config.yaml
n_layer: 8
head_dim: 64
activation: "tanh_gelu"
norm_place: "pre"
positions: "learned"
bias: "all"
init_std_down: 0.0377
warmup_steps: 200
schedule: "wsd"
decay_fraction: 1.0
final_lr_fraction: 0.0
batch_tokens: 65536
seq_len: 512
train_tokens: 844900000
steps: 12893
Each number is 200 + 20 x the weight over the matrix's rms, rounded and kept within 0 to 999. Layers, rows and columns count from 0.

# layer 5 attention output (transposed), 512x512, rms 0.0327, rows 344-371, columns 384-511
183,221,174,161,206,214,188,215,193,188,195,238,205,226,227,184,170,205,208,210,204,191,202,196,210,221,198,222,204,192,174,210,179,189,236,205,198,200,201,207,254,179,190,173,210,204,174,207,184,140,207,232,201,161,196,185,211,210,225,186,214,153,161,180,222,154,196,199,280,229,222,190,222,198,186,214,204,203,185,238,182,203,193,202,234,193,185,196,205,178,202,185,183,216,228,206,205,212,181,208,174,209,222,185,205,243,161,203,210,203,207,214,218,175,192,218,186,223,244,209,216,155,239,216,173,224,220,172
192,173,229,208,214,206,219,216,208,170,190,225,192,191,193,169,212,180,197,193,223,187,181,216,196,179,184,200,211,239,199,180,207,212,181,236,199,222,202,245,180,194,220,180,223,232,222,218,240,208,214,186,180,211,184,190,207,187,194,217,198,197,198,203,210,238,184,174,190,220,169,214,228,203,229,181,192,189,203,194,203,188,168,221,224,200,198,171,171,188,201,241,185,208,204,160,224,173,184,167,185,204,196,190,210,198,189,217,176,189,180,189,232,155,215,219,173,212,222,216,218,198,201,225,202,195,186,194
227,205,183,161,191,162,207,219,185,189,206,181,177,212,221,203,210,219,200,239,204,190,202,169,182,192,179,217,229,202,212,210,203,214,176,222,188,186,180,179,213,197,221,203,230,171,172,212,196,199,192,198,234,191,210,204,198,188,229,231,157,207,181,209,189,212,200,220,214,219,185,221,207,171,200,204,199,199,178,201,214,222,190,203,197,208,170,224,194,169,184,191,225,159,194,222,197,210,206,190,199,222,192,232,190,203,182,213,202,199,200,176,216,217,210,175,235,159,228,232,182,189,192,184,149,196,174,216
222,214,225,180,209,196,167,210,181,182,178,201,199,166,201,172,191,239,173,204,195,225,176,217,200,170,176,169,209,187,221,218,192,215,211,193,185,184,217,186,242,197,194,193,212,142,176,193,177,193,204,180,211,244,185,231,201,172,241,237,208,193,190,229,157,169,195,204,206,174,191,201,193,220,196,220,177,190,182,205,203,207,179,210,202,201,197,181,205,180,191,226,199,201,206,211,194,181,212,171,185,193,199,206,230,188,205,200,220,202,184,219,200,189,192,209,224,222,199,229,196,171,194,224,185,199,152,167
186,181,222,179,237,204,194,211,241,213,249,206,199,217,194,200,176,231,185,195,192,201,204,210,182,158,214,197,193,215,181,215,179,177,234,181,223,223,212,232,199,219,259,209,201,203,185,178,182,192,176,201,199,171,157,208,181,209,192,214,175,198,198,221,209,202,215,193,187,197,206,193,199,237,174,170,186,186,198,215,207,219,192,169,188,204,214,192,201,198,191,202,191,198,208,203,167,216,199,222,222,170,194,210,204,196,184,200,214,193,180,222,187,204,172,195,197,231,214,235,186,206,224,197,200,174,189,224
187,213,212,203,191,190,219,218,217,251,198,200,202,204,203,190,190,163,172,191,178,218,169,233,195,191,184,197,166,193,205,207,234,186,231,227,235,205,179,203,176,183,209,203,193,182,181,211,204,229,224,183,212,197,198,193,194,197,219,208,173,216,209,220,218,205,220,219,205,181,178,200,222,204,254,206,191,193,215,227,181,197,202,193,195,183,209,183,181,163,187,231,201,168,161,180,204,210,210,156,196,202,230,204,192,184,165,224,196,179,174,168,193,190,188,204,251,238,205,228,145,189,214,207,210,190,197,166
192,226,217,202,205,212,218,224,224,228,194,167,237,200,217,195,204,206,203,230,199,221,203,184,212,226,214,175,187,232,191,197,206,182,188,219,223,213,185,172,191,228,219,216,207,232,199,208,224,196,199,211,197,197,224,198,200,189,216,208,206,195,190,192,220,222,184,192,211,178,196,223,207,185,220,169,220,238,205,172,195,180,196,226,203,206,225,174,178,189,223,194,189,174,200,173,206,197,199,182,191,212,161,183,200,202,229,224,206,204,189,236,203,215,223,179,164,192,224,191,240,200,210,216,195,225,195,192
187,216,167,226,212,187,162,207,207,189,184,195,219,205,186,172,186,222,233,188,171,176,201,223,162,207,182,191,194,212,207,226,233,196,191,179,233,197,205,210,221,213,213,205,210,224,185,194,180,220,193,200,194,184,182,202,227,221,212,209,196,164,178,185,202,161,176,207,162,180,202,170,191,184,204,195,214,188,226,234,207,181,203,201,191,225,193,157,153,209,185,157,201,222,173,190,232,190,200,187,211,187,228,181,172,223,244,207,174,218,184,191,175,183,182,224,200,177,209,169,217,171,201,220,212,211,171,251
203,201,217,196,186,200,198,171,172,211,223,196,197,215,183,188,195,216,226,191,138,174,221,201,244,202,164,164,187,207,202,223,231,181,213,220,189,191,185,191,173,208,161,213,169,189,127,219,231,190,169,181,217,198,193,206,194,224,232,227,176,209,215,236,168,194,179,165,174,229,228,193,194,187,200,217,199,188,201,197,207,181,236,180,183,205,217,213,226,207,230,213,205,198,193,187,187,205,180,186,220,175,196,191,210,200,172,215,165,206,195,186,164,222,197,210,200,201,179,191,185,197,200,211,178,196,214,192
197,199,223,212,213,157,230,200,197,152,226,187,182,196,190,185,178,194,196,178,199,186,217,175,204,208,143,182,228,191,213,233,198,213,219,195,205,203,214,220,221,210,184,208,173,213,175,240,181,178,191,179,196,210,203,190,234,174,179,219,179,179,183,194,207,212,169,189,209,196,209,197,210,173,209,218,218,199,162,209,156,217,189,183,191,204,164,190,148,224,201,195,181,180,208,218,214,188,213,210,155,195,173,194,245,198,187,211,192,183,165,193,191,171,216,177,212,197,190,198,210,185,184,215,185,230,177,181
211,214,200,205,193,221,215,189,187,198,221,169,214,194,203,172,190,179,209,206,188,207,197,161,214,190,190,216,194,203,189,164,147,176,222,193,194,207,197,174,216,216,210,221,198,168,175,229,211,226,198,217,186,219,210,188,196,211,195,199,208,174,211,192,189,217,201,177,174,221,179,192,204,176,196,179,185,192,187,194,176,216,202,214,186,221,172,183,190,206,178,208,181,188,193,178,212,192,181,207,191,157,181,214,200,197,187,191,194,196,209,228,181,211,205,183,203,180,201,174,203,187,198,202,217,241,189,178
224,200,189,219,199,191,230,238,238,205,210,213,177,202,233,149,203,201,178,197,203,209,212,214,181,200,202,209,205,199,189,184,212,215,224,217,184,171,198,233,195,190,171,201,169,204,216,223,218,237,203,240,192,222,232,213,195,182,189,220,211,184,171,165,190,203,213,187,189,217,171,187,228,172,196,261,176,178,191,174,178,180,190,191,164,231,212,186,181,189,215,186,207,214,239,198,215,194,208,207,182,185,176,213,201,218,231,191,157,182,203,195,221,202,164,205,159,190,216,186,202,177,191,207,205,196,176,183
197,166,172,213,204,182,225,194,187,190,229,192,198,177,196,215,236,186,193,207,216,195,217,165,210,203,216,163,199,207,201,172,182,211,202,174,197,162,205,213,181,157,203,211,206,174,214,207,188,180,196,212,211,197,179,186,185,195,213,232,204,219,193,239,228,214,187,186,206,233,158,198,200,177,198,190,199,159,223,216,198,220,214,207,205,193,233,202,272,189,214,188,206,194,195,192,213,195,204,202,203,182,180,216,209,228,211,193,191,197,178,205,188,198,200,202,190,180,206,174,219,198,195,196,209,220,227,222
232,205,197,187,194,177,178,209,213,187,196,213,144,195,219,204,207,206,199,208,212,192,178,216,191,184,194,199,189,193,185,177,175,199,211,184,196,248,204,210,174,179,209,211,191,179,203,211,208,175,182,176,223,221,196,185,208,211,235,193,213,190,237,202,166,204,225,179,215,211,210,215,182,204,198,237,193,196,171,203,194,185,175,178,225,200,170,205,205,166,207,202,189,218,223,209,166,209,220,180,243,235,228,187,222,204,207,181,213,213,180,211,197,188,208,194,181,206,164,187,264,190,221,207,207,215,186,219
184,183,173,193,200,183,195,206,212,218,209,219,242,219,178,208,210,184,207,222,205,191,215,174,189,235,216,195,197,187,221,206,248,203,182,229,217,178,206,238,178,159,246,183,225,210,197,210,220,173,173,201,228,152,219,203,186,206,181,169,183,227,188,211,187,216,189,186,191,205,171,222,239,209,187,209,226,195,236,207,207,159,192,190,188,196,243,167,180,198,212,192,198,208,219,220,175,175,176,218,192,183,200,203,200,184,186,178,175,201,192,169,188,202,201,235,221,203,236,202,168,203,219,184,196,152,222,213
197,206,236,224,229,213,214,231,183,200,210,237,203,173,215,188,201,197,210,169,183,183,213,196,182,215,185,196,194,168,213,188,237,179,205,208,195,172,217,220,214,196,213,187,175,203,178,202,184,208,186,176,180,210,228,200,201,215,212,217,168,211,202,203,215,209,192,209,212,186,206,221,205,202,163,190,200,183,198,200,201,188,215,201,212,180,189,183,222,185,186,214,197,191,191,212,224,209,198,169,194,203,246,174,204,204,201,223,202,175,219,212,201,185,183,203,176,221,231,247,198,199,216,208,226,219,183,231
191,200,157,218,207,202,178,178,185,192,220,216,147,167,188,182,207,200,203,214,189,197,228,194,197,192,208,209,229,205,177,171,201,217,186,184,169,197,181,200,170,200,184,221,179,171,209,263,203,209,222,214,176,244,224,220,207,208,199,212,210,233,191,220,207,169,212,182,183,213,221,209,159,216,220,196,187,195,199,204,229,217,219,174,193,181,208,197,199,182,200,204,208,226,201,201,203,171,226,220,221,166,185,186,191,180,195,219,220,223,169,231,190,169,203,223,174,194,170,226,210,195,210,173,183,213,246,221
172,177,200,224,169,170,222,183,210,215,204,217,193,218,192,190,191,216,220,167,188,173,269,195,207,200,200,212,197,186,175,195,163,213,173,260,215,178,213,214,181,193,188,223,203,189,218,206,226,236,177,193,207,197,158,198,186,208,208,178,230,241,201,208,182,184,181,191,168,205,159,180,226,209,214,215,216,165,229,205,201,199,204,202,197,187,165,242,214,264,202,203,233,220,164,199,180,210,221,176,189,201,199,187,167,195,199,210,207,212,200,184,206,204,198,173,214,210,209,204,200,181,191,186,183,191,202,207
181,193,236,202,180,201,182,196,179,199,216,200,215,181,189,237,218,202,143,178,233,188,189,219,189,173,201,228,192,198,169,195,191,226,174,206,214,181,211,179,181,181,202,192,218,181,170,230,188,177,197,211,188,195,211,208,203,179,197,197,169,205,197,174,215,189,178,207,201,218,209,225,230,208,213,221,198,219,198,218,196,229,198,215,194,197,201,220,185,204,178,212,187,225,207,200,232,214,238,172,251,213,247,209,181,213,160,209,170,205,205,190,206,173,181,173,213,193,207,222,202,209,200,174,171,212,177,194
196,198,208,147,187,158,205,222,225,204,224,201,203,183,233,193,230,210,189,161,213,182,197,210,194,207,201,203,227,230,209,226,219,230,167,204,236,214,194,184,179,224,227,196,173,197,189,202,205,226,189,176,187,194,199,169,204,262,189,191,197,216,199,199,177,190,194,177,196,212,222,200,192,197,192,195,235,208,214,169,212,174,222,203,184,207,185,195,180,195,207,209,211,193,194,217,198,208,184,199,213,229,200,174,213,224,214,199,215,205,204,205,200,196,219,192,205,191,175,195,197,193,154,170,188,219,220,186
192,200,238,230,162,186,195,206,184,201,174,179,212,199,180,184,214,201,219,222,194,218,178,173,182,197,184,199,201,201,168,167,225,216,252,192,210,202,222,197,183,166,221,189,207,199,223,214,199,230,191,206,204,215,214,178,173,187,197,178,200,236,191,194,188,202,220,194,217,198,218,202,225,194,205,187,220,223,218,184,224,193,209,172,221,212,217,178,233,178,199,190,163,175,200,174,213,217,185,201,197,194,213,211,211,231,210,190,199,204,194,225,188,207,199,209,228,218,232,218,205,177,209,215,181,166,192,215
186,183,208,228,213,229,230,191,219,205,215,231,201,205,181,216,240,202,196,164,197,179,192,214,216,215,194,166,206,189,174,178,196,240,218,210,197,195,193,210,209,215,239,201,178,199,205,202,203,210,172,219,219,214,199,212,179,188,214,174,197,190,179,223,198,203,175,191,183,219,183,199,181,210,213,176,177,180,176,180,214,215,191,188,207,160,252,210,209,212,237,220,214,195,196,167,212,195,189,248,204,151,207,205,239,231,202,206,204,220,207,197,208,147,215,215,159,219,183,218,229,199,214,215,186,247,208,216
201,166,196,216,204,230,211,242,218,225,207,216,214,188,169,227,179,195,198,205,211,204,198,239,227,194,204,181,190,217,179,199,194,202,175,201,189,206,228,208,146,200,197,203,203,206,246,183,216,167,208,259,215,201,202,209,216,205,182,187,189,211,184,214,214,212,209,205,179,223,201,222,209,159,205,217,204,197,198,197,187,204,169,173,243,194,218,192,199,184,238,213,192,191,188,184,190,227,200,187,240,208,198,209,186,212,197,199,201,178,185,161,151,209,196,212,192,215,201,213,191,172,167,201,181,232,155,224
233,235,176,240,180,220,211,182,174,180,221,235,194,192,216,229,194,217,201,198,259,167,237,195,165,180,235,193,195,245,211,215,179,221,197,237,171,182,209,195,171,203,193,212,198,195,230,197,217,239,220,215,197,201,203,215,208,209,232,174,198,176,224,203,174,222,199,209,215,202,193,204,232,174,199,191,194,203,196,174,174,212,234,208,201,229,175,212,205,200,197,176,188,221,223,162,224,228,204,192,185,192,201,200,218,191,190,197,213,167,193,213,212,207,216,201,169,208,157,182,169,209,206,218,192,192,181,218
166,223,206,214,204,183,223,234,181,180,212,214,205,164,178,206,232,198,200,208,200,192,212,199,211,185,202,206,199,206,230,188,193,216,221,215,212,190,206,229,192,249,215,197,208,193,212,190,210,193,182,182,176,199,174,179,174,155,193,198,176,212,214,195,193,200,166,193,191,204,171,199,226,208,228,210,201,201,219,191,194,245,202,214,193,206,251,210,175,178,191,183,187,172,178,201,203,194,215,215,184,193,213,214,184,215,181,207,188,182,202,226,200,204,208,190,183,199,196,197,189,189,222,201,188,167,209,222
175,172,215,183,228,195,202,199,221,208,164,236,179,219,192,205,218,205,188,199,208,216,195,197,238,214,201,156,236,178,221,178,194,212,219,165,189,189,220,163,182,168,170,193,168,192,187,183,226,211,222,184,228,149,183,224,199,221,193,194,199,203,196,186,183,207,240,186,195,197,232,228,206,194,189,210,230,181,211,206,148,190,184,185,177,192,194,185,193,211,185,230,218,169,217,229,227,173,192,205,212,204,216,228,171,195,155,181,189,191,185,194,178,202,181,189,191,239,173,188,202,161,208,241,172,180,209,184
211,200,181,195,202,179,245,253,233,226,213,179,204,188,214,190,201,209,222,184,207,207,197,203,194,192,182,159,163,224,213,229,216,227,193,196,224,195,200,232,187,196,197,183,224,206,199,222,206,192,194,181,181,202,200,183,219,185,184,210,217,224,204,199,230,170,137,209,170,197,221,207,216,173,160,212,192,206,237,181,205,221,201,214,210,183,173,190,210,191,185,173,217,198,204,199,177,240,169,190,191,211,181,173,185,223,220,187,210,203,182,177,185,203,218,218,186,248,199,134,200,231,246,167,234,188,199,202
236,169,232,208,191,198,187,215,200,211,193,212,186,191,227,230,190,202,177,225,202,202,228,179,180,189,199,180,226,163,218,179,218,221,184,195,192,164,182,188,195,207,175,198,168,161,201,222,218,199,190,238,224,201,186,158,196,199,160,185,193,243,212,197,213,200,225,153,217,221,167,230,196,207,191,219,180,166,217,222,200,206,218,188,175,212,206,230,247,164,216,204,232,191,207,199,187,206,217,199,195,166,153,203,187,232,203,229,206,201,214,193,184,205,184,182,192,208,252,161,210,175,195,218,232,193,218,222
# layer 5 attention value, 512x512, rms 0.0264, rows 345-371, columns 384-511
188,225,195,192,204,210,210,205,203,238,210,178,197,216,222,210,194,199,195,205,188,209,200,164,204,215,222,213,194,162,180,234,211,189,187,176,195,188,192,146,205,207,208,203,159,153,179,180,172,197,172,220,220,216,216,229,204,223,202,173,176,199,216,207,207,173,207,218,196,175,243,168,164,183,160,189,208,223,198,192,186,212,201,165,199,205,206,198,213,211,202,180,226,201,199,224,173,223,211,223,219,186,194,217,199,203,220,179,215,211,202,205,177,252,195,180,208,187,179,189,185,217,195,189,202,216,228,190
197,196,233,223,214,226,188,181,210,241,178,207,213,185,187,204,181,164,207,175,208,215,178,213,193,217,206,185,182,213,193,184,191,195,214,205,210,223,205,201,183,179,174,196,185,241,197,195,183,221,200,203,174,200,175,210,227,206,176,166,231,195,222,205,206,177,199,176,192,167,198,174,216,226,205,204,182,208,217,200,166,202,212,211,209,188,222,190,185,249,196,204,190,234,202,193,204,202,189,201,216,197,221,189,205,205,235,211,206,191,216,217,196,177,171,232,189,229,154,176,215,210,213,210,240,190,229,185
177,182,178,226,196,225,244,166,195,208,214,194,192,242,207,257,187,155,234,217,207,177,222,177,212,216,220,207,210,228,179,194,209,175,196,187,220,204,222,188,171,203,210,189,172,247,214,210,206,212,202,233,195,141,204,160,225,196,176,180,195,206,218,164,244,230,214,211,197,236,192,180,195,198,213,166,235,199,207,205,197,179,225,184,198,237,196,227,203,201,226,164,215,214,192,221,204,227,188,223,217,233,206,187,173,215,200,184,178,203,222,195,201,196,220,175,200,183,188,156,201,204,207,181,203,181,249,206
196,207,178,216,155,192,224,213,157,187,185,172,220,163,214,180,224,170,214,203,194,169,200,209,211,229,197,190,176,174,197,185,222,203,168,197,170,158,205,196,189,197,159,202,178,201,217,210,217,200,198,212,181,230,226,171,212,193,196,183,214,212,211,204,192,217,182,201,207,190,205,223,200,157,221,209,215,213,207,184,185,189,198,209,214,207,180,206,185,183,232,210,196,201,168,168,217,197,207,179,196,236,191,191,179,195,205,201,194,213,211,170,238,192,230,212,220,193,202,175,223,182,182,204,218,207,209,170
199,180,184,195,191,205,198,195,166,150,203,200,176,193,204,206,182,223,213,209,212,176,219,172,200,212,217,208,236,202,193,181,171,186,183,202,177,207,225,199,223,215,190,219,222,207,227,183,203,184,173,207,208,200,222,222,189,205,203,195,226,186,156,189,181,196,171,168,189,217,210,193,192,191,181,190,205,190,181,198,205,200,190,202,201,222,192,216,200,243,187,186,206,222,224,216,207,178,179,242,202,197,169,208,206,201,217,182,217,192,228,220,224,224,198,196,165,173,192,172,245,207,184,208,187,200,210,208
212,183,185,211,213,209,211,190,190,174,193,233,152,205,187,190,191,197,196,150,215,189,168,214,178,191,207,228,211,156,211,227,179,237,203,165,167,175,213,225,190,162,168,210,170,189,203,208,171,185,196,210,198,200,203,197,197,208,201,217,176,182,204,199,174,198,216,189,190,224,208,169,194,185,190,231,188,154,204,217,198,233,202,167,186,162,175,205,220,220,183,220,198,242,178,224,204,226,236,230,207,171,217,212,213,191,186,181,214,198,198,188,196,200,183,204,221,206,179,201,179,181,199,199,201,192,203,191
217,202,235,164,190,208,235,193,189,202,218,208,175,197,199,228,220,171,190,202,212,203,200,189,225,202,207,202,200,188,173,196,204,202,216,231,170,217,194,188,162,199,189,218,183,192,204,217,209,188,201,208,210,209,223,232,166,187,174,190,212,214,226,217,186,260,189,213,242,212,201,213,190,220,194,206,183,232,166,152,197,211,166,199,220,218,208,222,226,214,214,239,203,193,220,197,173,231,161,202,208,205,186,219,218,191,147,208,213,193,198,228,219,209,210,181,178,212,198,202,195,245,218,187,208,200,217,162
192,220,197,212,197,198,186,210,246,207,175,194,206,182,213,198,219,199,184,218,258,225,189,210,158,193,242,221,209,199,197,169,167,213,169,183,217,215,213,192,194,194,208,200,230,229,278,197,188,199,219,214,214,208,210,205,207,190,178,187,198,215,163,166,219,206,226,236,237,196,187,212,190,204,191,172,202,205,198,202,188,224,167,207,201,181,192,201,176,203,174,205,186,217,199,219,211,201,207,181,180,212,205,199,198,191,218,162,245,196,195,210,251,187,170,189,194,223,228,203,207,184,230,199,211,201,189,215
216,216,195,198,175,232,178,191,179,242,195,231,214,191,228,206,220,205,210,204,193,194,165,210,175,190,258,221,185,196,208,184,201,184,198,192,172,189,208,166,184,201,193,177,228,188,214,169,204,215,181,223,210,179,203,231,183,201,208,177,238,207,178,215,185,189,214,215,197,212,188,212,193,193,183,199,180,198,208,187,244,190,196,198,200,187,218,208,276,174,209,240,214,223,207,185,209,231,185,197,220,209,219,203,167,198,220,171,199,197,233,205,187,216,194,201,185,211,206,216,195,221,238,190,214,152,242,206
186,174,186,217,221,210,188,210,194,194,198,223,207,204,221,228,211,197,199,192,207,170,210,220,182,212,213,180,200,209,178,250,239,217,180,187,212,188,200,213,201,177,215,185,176,214,215,175,177,180,209,188,212,175,175,227,188,199,201,200,193,210,180,198,206,184,181,223,187,200,222,228,207,227,204,231,237,183,238,214,211,191,194,196,211,196,240,190,228,207,227,203,227,217,222,204,203,201,244,199,225,207,220,182,162,209,203,194,186,201,180,172,219,209,208,227,198,197,227,227,198,240,209,189,198,192,219,219
196,231,195,189,204,213,169,152,157,186,179,159,195,194,168,247,199,184,218,196,203,195,196,183,204,208,204,196,208,195,199,212,169,183,181,184,200,231,201,185,198,216,206,200,213,193,202,184,157,154,204,200,232,198,176,209,211,236,199,197,183,204,220,226,214,182,199,232,194,175,201,205,173,248,221,178,231,215,210,211,200,225,234,190,224,190,215,206,216,220,182,199,193,196,163,191,186,189,180,189,215,197,205,208,206,167,176,211,236,199,214,187,185,204,236,185,226,213,197,221,195,225,228,186,192,233,211,208
204,245,218,181,190,206,153,197,219,197,160,185,197,239,206,177,156,211,195,209,181,213,200,222,194,212,197,223,193,208,200,207,217,188,205,198,209,237,178,172,187,250,205,198,190,206,161,212,222,199,206,217,184,202,234,200,229,199,193,177,190,154,209,146,158,207,213,209,198,153,239,213,209,224,214,225,202,234,204,192,189,189,190,201,204,211,181,206,142,212,176,218,188,191,200,221,213,200,193,192,219,217,191,208,179,186,188,200,200,204,173,230,209,197,213,176,201,202,178,231,159,212,200,191,184,185,190,195
185,211,203,199,214,202,229,183,222,204,195,201,243,203,179,192,201,170,213,199,181,205,210,200,208,208,212,203,193,235,215,215,220,194,182,215,198,154,198,194,217,225,171,188,225,209,203,201,185,244,226,237,188,187,214,233,175,181,167,209,170,213,164,173,245,200,174,223,192,191,192,178,212,173,196,157,205,196,217,201,198,219,229,222,194,197,224,183,166,218,199,195,193,181,170,194,237,176,193,226,166,173,183,206,181,211,193,190,210,191,230,212,201,213,191,200,207,173,251,230,166,227,195,192,198,185,222,175
189,227,221,200,177,195,191,204,208,192,206,172,164,189,223,201,206,200,172,164,203,202,166,210,216,182,177,195,191,206,175,191,154,201,222,192,164,240,180,161,216,237,139,203,177,173,208,189,192,216,191,193,197,271,194,193,210,180,207,259,216,189,226,207,209,182,218,197,230,163,204,179,194,215,205,212,188,187,156,175,178,225,180,198,199,203,180,222,231,226,180,190,208,179,168,160,245,230,224,185,218,209,205,203,200,213,195,218,219,211,189,214,210,199,172,177,182,199,173,206,202,198,192,200,173,238,179,197
208,216,166,208,173,185,215,185,195,219,205,180,192,216,183,219,220,198,183,218,205,221,182,204,215,188,210,198,202,240,169,202,184,216,215,196,209,230,187,181,175,191,191,199,235,182,230,198,231,198,222,213,219,193,178,217,171,189,198,194,225,186,191,206,187,179,208,207,193,209,204,174,207,213,245,207,197,222,219,202,210,213,220,173,175,220,195,221,189,211,197,193,193,192,193,193,187,192,195,223,202,213,164,210,202,179,206,168,209,230,189,181,219,231,228,172,223,184,168,161,194,193,198,195,156,181,193,183
212,192,246,190,218,190,209,180,193,187,184,177,249,241,221,212,198,210,202,194,211,240,176,193,187,219,199,170,185,211,214,222,220,185,204,227,212,187,211,211,234,197,225,213,239,219,173,137,190,188,192,221,199,172,167,183,193,190,190,168,187,162,222,184,177,223,200,226,215,205,167,188,211,187,212,197,202,195,215,200,175,199,175,219,215,221,189,189,212,216,195,166,196,173,193,216,205,213,189,182,202,211,232,211,203,223,215,194,189,167,227,216,214,224,195,170,199,196,225,145,195,225,221,219,218,214,167,185
211,208,197,186,222,230,189,202,194,191,214,188,204,175,197,207,222,182,189,216,200,225,158,206,183,197,191,173,198,225,219,219,231,203,223,156,177,214,187,177,235,213,222,157,205,203,201,203,183,186,236,180,193,211,225,194,218,195,207,239,187,177,182,193,216,218,221,197,236,193,230,253,181,188,195,202,176,229,180,184,211,193,201,200,208,212,232,138,176,147,206,187,175,182,227,187,222,196,195,197,206,217,183,216,217,223,209,216,201,191,210,216,209,194,216,215,191,214,181,197,216,222,217,208,219,203,199,195
216,183,143,196,216,185,221,209,226,206,189,206,195,220,188,180,181,195,239,231,175,203,195,197,217,227,195,153,201,186,224,220,222,183,223,193,178,220,200,200,224,191,204,219,202,198,218,160,186,218,220,198,201,225,197,171,178,203,185,203,214,202,213,204,200,201,224,201,214,179,185,190,176,196,187,185,212,180,215,173,203,159,202,190,201,197,210,177,217,202,187,193,215,179,217,184,189,195,170,235,172,192,156,207,220,193,230,211,233,203,188,210,190,256,221,229,198,217,196,186,209,207,187,201,191,179,244,209
184,204,171,253,210,238,186,203,170,198,206,181,189,208,182,207,203,188,199,261,186,198,234,179,205,190,200,207,190,177,160,188,210,169,201,199,184,187,202,199,222,172,185,198,213,226,224,236,205,208,208,208,245,212,191,221,206,143,229,195,213,180,210,213,221,177,190,223,194,205,183,199,244,182,197,224,160,181,195,208,202,207,186,184,201,171,219,202,212,198,171,186,182,219,198,185,200,187,209,209,188,169,216,237,183,174,189,205,192,211,194,199,202,189,210,229,218,187,213,190,205,199,209,225,220,183,181,201
221,208,172,197,230,206,197,197,206,199,210,235,200,208,215,213,170,205,200,188,212,187,233,231,192,202,226,213,201,186,241,238,155,190,169,216,193,184,192,220,222,245,174,201,194,194,200,188,193,166,206,203,203,176,171,206,228,189,224,251,225,176,207,191,216,205,179,206,174,197,205,181,176,199,212,198,174,155,175,192,185,196,195,214,166,174,157,235,169,208,236,230,232,214,208,245,206,196,200,200,186,190,178,202,180,163,195,219,182,194,190,168,208,188,222,204,184,202,182,197,195,210,169,196,230,223,192,196
216,212,203,173,188,178,200,203,168,214,198,190,202,195,207,178,165,202,186,218,201,228,195,185,197,176,204,229,224,207,229,239,210,162,188,190,187,200,201,205,180,185,164,198,237,187,218,197,197,159,221,184,198,189,197,203,233,201,189,223,174,217,210,172,195,210,212,227,215,184,211,207,219,197,179,218,224,215,222,201,198,175,203,210,201,240,163,211,216,183,182,196,203,219,214,242,187,211,187,181,200,239,187,198,154,180,196,187,206,177,181,209,212,254,199,166,227,194,191,197,166,185,207,191,233,169,215,213
204,219,205,186,192,191,207,168,191,171,199,189,183,211,223,178,197,203,195,196,192,194,212,163,181,218,184,225,215,198,222,202,206,183,229,212,185,186,184,175,249,198,203,176,189,170,180,192,174,217,192,162,180,215,194,183,192,181,212,218,196,192,197,195,166,189,193,207,216,203,215,191,207,241,200,177,195,217,239,208,208,200,226,201,161,200,199,198,190,204,168,196,205,198,225,200,210,181,193,222,163,206,193,184,243,201,204,198,206,220,213,235,230,177,223,164,191,177,226,181,210,227,234,225,187,168,252,187
191,168,235,175,217,205,215,208,208,233,168,191,201,193,181,192,218,192,194,189,149,253,166,190,228,216,163,211,189,155,208,172,212,195,182,177,201,237,183,220,236,176,218,195,206,228,184,198,186,159,168,197,186,228,198,202,176,177,160,198,185,206,188,198,210,174,196,199,189,191,204,163,173,236,218,201,214,203,226,210,224,204,148,214,173,183,224,183,200,185,192,179,210,182,186,244,187,177,197,215,227,204,197,207,175,218,202,197,172,231,223,191,184,199,163,197,213,196,230,210,237,204,210,179,179,233,200,198
227,181,194,193,179,207,173,148,215,199,186,195,177,231,218,200,178,195,196,177,212,211,172,187,198,198,171,197,204,217,161,228,205,181,201,195,183,218,217,165,198,166,190,191,164,195,187,220,182,197,201,209,233,196,226,205,211,220,223,201,208,202,187,213,205,198,210,225,196,192,241,207,175,179,162,194,182,215,174,211,202,163,209,185,197,199,165,188,236,227,193,187,222,234,205,213,214,207,172,158,231,238,203,182,206,205,215,197,219,220,187,190,210,219,204,193,231,200,212,176,189,234,155,218,220,197,194,177
211,214,187,219,171,191,181,209,188,186,192,186,241,192,221,209,176,193,200,198,197,151,185,183,180,175,200,219,179,197,159,197,186,202,208,217,204,197,184,236,214,234,232,202,237,203,224,215,172,201,185,222,176,231,209,202,226,168,209,213,188,200,200,220,231,197,161,222,197,186,177,180,187,200,216,198,161,213,186,218,234,196,195,210,224,199,208,219,178,195,205,172,206,241,201,166,178,236,205,211,170,196,193,162,228,210,237,210,223,213,210,209,231,190,225,212,196,186,233,210,209,227,194,164,223,205,196,216
191,191,221,202,182,235,159,171,171,189,193,208,200,209,224,220,212,203,204,211,197,207,200,224,186,241,217,231,213,181,213,194,183,184,207,197,179,193,173,178,222,223,237,222,187,199,208,184,202,211,224,200,199,191,221,196,197,203,222,172,200,174,225,184,172,259,254,177,232,196,175,176,176,211,232,189,216,179,167,230,203,193,208,199,196,221,206,190,201,209,217,247,189,207,201,213,222,163,227,211,210,201,208,246,237,180,187,179,195,189,204,220,219,187,203,202,248,166,194,242,200,165,147,244,206,199,204,189
149,233,173,186,223,212,193,189,199,191,192,189,211,200,188,152,221,197,191,203,181,185,178,195,190,206,214,220,169,232,157,210,178,179,211,215,214,222,225,222,221,188,231,206,238,220,203,159,197,197,203,164,193,205,205,241,194,179,266,207,200,176,179,211,179,206,177,216,175,189,231,182,216,203,199,176,245,228,199,213,195,184,178,209,229,202,191,170,169,250,176,191,178,194,191,197,216,181,189,205,206,234,238,212,206,197,173,170,213,202,206,217,193,178,197,213,229,220,160,244,194,222,210,173,174,189,190,171